Each number is 128 + 32 x the weight over the matrix's rms, rounded and kept within 0 to 255. Layers, rows and columns count from 0. Numbers have three digits each.

# layer 4 MLP gate, 1024x384, rms 0.101, rows 815-831, columns 0-127
109171136111110127096177149190110093150099113134101107145087131108053115091170194109136139115134185157159176112168213139104069081190101079079122107174123160113097128155130149135131115100139099138205094162108127138148141118097112077135182149151148135126086063110132106111084043145110117137180163123122128109126133128172170086087071153124140168087113103116110111137108088123087171116149
140129179074121125107127150147131113237109109177096150132108129151146110157169083061115109205165138139131102108055145177143125125141167105136160186154125132183128162136140155134093138150124087091113168110150140127118075117103151108134143150089105121130156106108191051197089153115126082139136164150167109140119146151076117087143126137123118118140184153195099113123162115152164112176111
061057147176105105061092114116145129078084128137104123074104122066132142040138167062218152106139143095103097129041143120173144088190138079139171078131146131071129126134163119098133126111101078167147130162091186063065064175019110135125109139154097143140139098099113124106129033165101169148161158146123195143113133051145164127176186179117169117088113141096157095151121078187130198086148
124159129064121105191129113213135046140123098175137097146108156148132127128186117136197151145109088121129128148132108111101136099106196155105151109146107160120170089112166103164126085063158110152150151117108114103119142140113163144126108135092079078134117118134152129129167126142159137141132126146152145152161057173125096100146100091169123128185136126093117156069113145193137097117114
079150121105224182064112102160125165110138155081147125131128132121112116079100111085147122131138145125140148164126106078114102103110124208123071101128134080119147146119145048151139198136152141089139151151083102155099107135136104135121125049218149083118101097147063139152138103122149152147140124129081118112109151152120125106113098149153103126134175174144137161107154148099169155162099
101098141134216121126109107138127105170175077120121130152114189160151135089108143194129126152060142156182158164080113130129175101099137123101129122116101131110143119101185136133068198061142104131039151137085111103059097125093169087136121101119093131147036153168170107095133172067113110138105124114071121105101062198174119134149109101165135120144133172182163153083090114137102134128116
167124136121139171163095157136145152113116158119077148150104073113196138101107088093042088137137126114117121152100167142136067141116113131093132148206167118203074124103092132179121139192130169111112105135094189141126081176151058148142133193117156135143131154149114134144168107130131136092109112110146185149133130129206134129097120124104100178155133151136128156087130107112100141103074
209149162096149120165101127185158142118119124149119131176170156144182167110129126078079139162085085160163102110142095096093113122147124076103086089183132191099113093196112118100127093116169112088132088149092109135148138198125113122163098143132111113095155090059091102189143186175149077176116102156088155153161092099081069217094124092187108151242126186078156108124100145091130129108176
144114164098175094158064112158165133103147126121197127107138159201152147097130141098146086094134124122117151110133157131088061103153133072136170108053086140148157146116165155182121132102151044121175149196103127092110112098139098152100122121108169033156085120146114099092139166076156182122151110149129087115116165122078101093170181152149153173150104066105093097083154092161086095170148
165147090111145170146110125097162125091161059158117084094176169127092153097082117139131104154108145104115169165101130147142153104105091138055098089085102130127109183112135188097086177147084094100081109158153108127145168148093113112121088109163156087104154179070218151128149162132086141226110115082090181200111095114083150101126098047128136110111090099130103124095144086137135141126221
128125162176171120179170158135121116153132154128169177137116145112114101144135129129058129147086155156141144162086145163099135133107153088121107124095205047122089090100137115157168145136177092089110069152093110160138188119112165179154091110149119205095130125105131110104103104147175148111119173109109131159146103080133107140105196159130160128147174148213099122174065185117124084110024
175111067122105063146090121081138126095147098115080193096101123103135116154166117059117121173136087142178086184122128101122105100120142128149103112107160182153093158088165161162165166069100188133175075143084145138144128129129137093123113090128092088142117164180108117187127141150036135199189137147138132114185062113120101115084153083133162186166104075140103085085124141116131091106063
159177104157121159055102183116154139072136150151159119144121121156106211105134095109103151111030113137134096137104061114107110154093152124124118143099117099117139103087104138172104146178087108120048088135122125116076087132135082138125121126111137064131109151147151127089108144091136091096093093081071109115151110130137106164183138154134113130143133155103112099181082113196105123122133
078169112136124067095110164192156094049090188150083123120166125089105193121153120064153140105132130124133108166114094125139080147127137142149163088089097141168147113138178209143132188118122160133098161109119093091143089144152121162119178094138178111126135140114158127131177101172196185140149129100163112141092122107094095151067141165111132098093178106145186146121121149119101171120142
116138144161133130086093106142148155090183145188126089116185118129111084170074075154125087137097087077099100156193102143172145126158165166088151155099110111167152080100102136115113124122114113155136140072107120164104131098127185126095119201052101137084127139135152061063145133130143115153191123165145117149141140097142090169130113126146129125122117137121168163173148144112156200110124
173125112094137166137091100140135162156123164110137082139091159110155124119112134118122114130163146141093148164211114088148126120081088107181122151085095098143150168095109074113120112167076165198096152137107125127148188119142128190033140142158052107093153171107118096110136161124104129124102106109132098108160153181147142085121117121138121136131105151167156121147183099173121081166193
144133111178237160168108081112117228109111172107115132108120165084177155126180183139165096100107138102137168082070182104163111094117147089154138119097058161097172173123187144142194111155130081137126125136192152127127146131122149108073102084059128110129147119091176114069124104117118138120162153126171157147076113104120143155080110094112149082135101154105149121111104097139111146122110
# layer 4 MLP up, 1024x384, rms 0.104, rows 815-831, columns 0-127
135125139155112135120153132130090114110150134176160116146132102140077075141129131086179017137132170112113090096163128124130113106127163169131098132126138163115125155143177099094128152113125117142143148190092126160130096125081094125132119127100144107092122142159159075121115070153133114080095130090148044148183158117146089101099088159101158137137106039156162155169137120159090127138104
105185119158155157164136147096164174164134107095141168082099111136129136095146143102101151160159138082149152124140144141182133129119133117133140167121093142122177137134131120118147101156157130096113088161130108086111106142117175141125094114008124091097143116067160101173136095125137076128152137180113110164139104112078060120145115110115171128121116108077112076167167117125139128119129
096079132098096060132125113166053129135116091129128136071189202073113124132121162088142152138195151150126109134182096152186143135170144119099136140146164112029112161108155140152104105052067141101161181174105147092086149082141088153139160112113151138139118133119157114081160130166164124091098155112145114108126094129138141127188103126169087151151106167129140096159142120140171090176149
105092129131118087131098100143114088128166136082132153149165074145085119147141152120143123152172080036135109118102132119074117150105130134113130108139152118127177113121103074151158101144177133137115107071157078162121108173139144146168077120103131177133144093124124142078113052174110118108172151172070157103146121077135144138095096152152145129130214159168127206119089154112085116163126
091145209164081093166148069112096165107101165200129139204117123123138087123139100178102101188174096157120152208122130164093094073114170182159140143128169162134105134078069160073195148145118074129167109160115157145172098151141130109097142157092160185064121116136148130152066186129088056090092110125159128055084094136113179160088132165164113140119130128165179158132138072126187147113138
169151125102117132095102144125101153181116145100092168021114128161119129144126130156123138168118098152092104118175072124163144100083163203135124120064203133146117113133110081134145101139118157107207083084143143119164158097090139143175091085146110181150150135156073143141152168155118172162094164087151093148150152160129106108116142099110141120130151135118117143112160157080170137133126
107168091152139126146141098182177129101113142126118134115154098157165155111130108117162100134141058148069167104135175129083062107062158140148184163160146144173097087141096189149158157163125086171140110096162206080155120102129135130166110117128188099136131158107106082163129112124135177103112091102132180151126181142144123140159141134137127132149135133148126130135131139085139124100126
113100052047123127231119108129134117172154158148126135098113183168134151143162200093121088137118071090148112145138133115161131106135180104069104042174108168121085105120136166110155073103143105054146151120099141092077101155122134145173169058065129134092175177119187069155118182089089072227156150174094161153203152111079103142092151083219104077144094132143121093077116102141181100094120
112137099087083134071150246092182172062162102090217158148188088132101114134134157147107193143101086082137098144121087147161137115085148157116189121168101160133118150095084166110145116115089134116163112176162243141121127130127132170129114062093103144101127172118072114145087085141165068160102111185121165097151068165074142151118217115121182115129112108157145114144100130165122144139183
160050147124162137116088130122140103169104127167177096143137105129124126114150098114094154147165097046121110092082140140060156185122106148134058091139159082082166129070117136034159114103131124010154164095097098122100179168122208156129122103135131078151151134160111146123155172127132186075186108159082112130097152135150139165099080125088122124110135161190141102162174098079111127076150
146178136111118127188130184121138139063166103140085132110095114130153130173131121145178112129109097041145069138084125122163058116116123120140160085149106105123093112172170136155157106100087107135097169133140072063149101056161174068158147159082148102130114182130177209153171117144133200109101107188146110173130176178074086144154053146119116083140153087152127171186119117117125157164144
109160152073104139161158109130117136155174133156147118104131133167085113118111173102124129164075144138121143151083163192119157131130176143159187108123109212096115140120137115072126044124186145145188114150145096161101101046159143194172130114047125154100087131112106165106113108147078108140117140145114135127075110133148104104128147185125181136146162156067199177089119110132165123134154
118140161119106137146107121133161112112142129132116161131196097114120111162130132086106093133096125140108084143131103136112121081133120084082136108155137117081158080200121124081111144059118141184122116134162120131103169093113157128166143120122070106181147152158115142145130132151118182148098136116103126171138147112073161080113148152132163136103147123154105164154116150123125138113085
073191116073110095160140131105152108088129143112117180073146168120169136139110079120137184123121141098222115159120096170104121100133129071128117082123077184119138180137149152123129101066147101135194139141120115134101094154180109158216114132169146145117176111094128116120141166153189136135146145156127092110089137155020142091105110161154095093112119107106155138126130135107103157109198
144126086131122136118150104161099133162097125105156153140056083115121163161155145132111070164135153180207151161117120106069071161094115098092148138163169110150102144123151102196174131093164145087121104135092086106172130175126140170165095103141089099168175103164149144080106153130126130138115203093153090114119135236153147107155110092137147149130126147155120138103119146156154094154118
144088168148134132118146107169107128148109130138160177143080118136188111120151148190143090133127102103125101155169150138142102128156107100150187155148083140130053085145132078096067117087106146145182225119118102156164111116165125159066144119087065113095137139075149124147125142138120102139131136146114107074133150146109107147149050133120209122153147163163197140095116073138152093128140
109092108171137115155143167134112193113124155144078092090171156123165126138113171157153141068158090128112142138085171102158137149139119096161151157118025125137148099156178136127122129151118128169154144130140203138121153157131100125090108137103129152070119113132110070093105128126147087149135146139110147128136155116182149121092141122098118106154067129127125123148103149133155178127137
# layer 4 MLP down (transposed), 1024x384, rms 0.0954, rows 815-831, columns 0-127
068126175110107125149128196183145111141109187106137138159115140094113143063109125187141069080133103146128104110132125092089149116141116147157198144079163156120091152142139066157154136158136165151132177133133070190129080120137163172145116124074130188149153094118127031165128135142097175120107100131150167200096144124131084096127109142109148110124102092094125118105056135104148136140175
153108133113101080089143103184100116056074146172134106190134125125109109164099098156146083094103091176096144110112107099076137122137117180105092082132139113137097133112154095149110113095093112194165180075134113155122140128156089118149164163246136156159151141152108176085109118119101169085110156045135139099120126121180182158108128123148066135144097154158143178102116118114125136143106
052154089125124119113090140084076203123149077131108184084188124104078047123130129142112116163204109115127126144146128109192119138169112099095129086103143166158137118172078156155127105123066154103123093086100118148147181177138174096194171097144119106143031116135143136139146111148052142126087155105139142057142167106130082134144074160098104144113137076099126058138094139165120178131141
127159118108148136124150117142160140189119114116121069133132108134169118096157111088139129125103187161132107129153123106130122111146114130157155141166113133155119152160161173142088139038111146103133154166099135093157102103100097106126172164114115114095128164138170134128171127095148137106099113105175119151113108176112143109157101079107084127135053089097092091127126084142121125092109
102167154097144167110137135144121140144166186111195127111192118130047109151159148097152139113188180106137103117132093113148078094102147096131126045158135132155126155157150152157106186161100151139146190197131060044101105134149206139109063079138204119101159113142127171172143162134094120114112110135116134164088128137176165126109136119169111182187158114158108135089083133145094159155154
119117135120068066103138177143117144128074097108136150072136117138125122133102144169124165134102133143129140105164116123093138121155192173102096152109173105109102119117081120143135092171153164130165062118169132160150172126085130143161086081131118164160153116073134128104129129157135124166143174175175076146140144085171121149145118160144145121186161103165139151108157122089127134121146
144138172134147130134073135183085133166070118083128142110144177136070116210172151132089084114156109118093122176146125132101151137117191125114084154082118121125158144164148150115165097116171139123144120146154094161126151076070113139122186133095136109100102103068140140132129183177152127065088126141110157074144152109062160132127138114114088170137124110147133092114099170116112119059150
133119156024134151216147153185129191140124088175173120161137112139136100096125193154125127113103148113135110165154145084155099137178134139068159106171135172087083103223110131125134099134103103076106149103140178163201115130118121099113115096097127168064140064098101172123170141172146184156136169136097144159179119117124125188111102081206103103137095114158135104118114152166171087182102
130135090088097120070163160062152104160184139114135099180147141140115127121175147102152169166118070128120135100142157103123108100135113150157183112171177128116108150155154169086101153155101108080140088104168124123181148112155169100110126088150083190163114104146062147091116063203087139139132080086167154078177136140126138154161169063135173144109144114148110183114107150144119145153148
133112139185137142108089140098140133177109156171160116093151141066144095115160125105071146140162124095152158106129096155121124159095147091161041141118097102101143100133117102090107071081147156085186190071148149111128131163120116149173168128117094066073145112176153092107132162073164161108123101115107093154080110124158137138129095161138103150133152171182164137168109149110077141101096
164105150120174143164113174081151114132146128171129133106099179103180132146192161150161100065067095090122080089094172168112101157074167123205139148091128116095151147124169165155130119103139111179120193120116140102141152065158150104134106063127199081104113121180139170126165054116134118135077117106147193131141145100093081134104097136088118179126115034192114082135112158096177162067061
079196105147122176175138085137116106183127132143155115146185150152153152136150124058036131147143229173130163095155118169103091190159100059117123106126100154127168116127099055064138145159135137066225159143146104136121159169169152188103102138055160128094117178086145149122110109095136145141145189114079174151118172160139153085108140175155115144094141107127140183126167127090122112172151
139176121116173168076075165132143161125154141163154161143124104138071136143121093120075137116115125118157092128098079079122095112100137105068110121070110129114076121157102108147071145166103101141151103127144141150116087084137089142115134096146106140172137111154162105136141105144151099140134079067082089184159111161119075090098136166133128139089162110154121154129125115179148124129116
111087126114108108113176150118137117139097144058159120173157124134141111150143141167122174146073084127107080134110110170106152102099116133091111164128152096053131157184121098091086095115158127157133092118104166113184163153132114151186181127092097129157103113109122126109116129131125144127097118108112173092099182142129149184168170104129102120129123097085109142170099067132147136210088
114206138115119096100106128153160172098170166154098052121146146061156121131090116122159115142153107100081127149132069144164209125183117087128099168116064143092124121137086143091109121166126145188150131099113102152072151132127147124122143202093140125111094140107106075129171131115092115121173049192133169116107118105144111155123116148120143102101116138116151146193126165087086198128137
109147108124135091138073224181107119152147148114134108163096153122107109142107106083068120122140153164081233139103132091143135156132102130072076115071121135160205149130119179153177110154113142145078112099095142098125173114080142135134098117134088112138165117126099101124100154117125095109119131163097142148151134144118173140136126124097029114154120094150137147137105145160115082143150
132087112128057134062071171090097035189074113160166136188145119154108117119047050114109172151179097101127121184154164131100169107133092142132132139132189086170095096104144069070114133111057104119167178101073105094098138134099134131152156131114165122141121076108100140156116138083121095133139084118097128149136137153101131104171131174138124117093132147112167144118157141106054141095157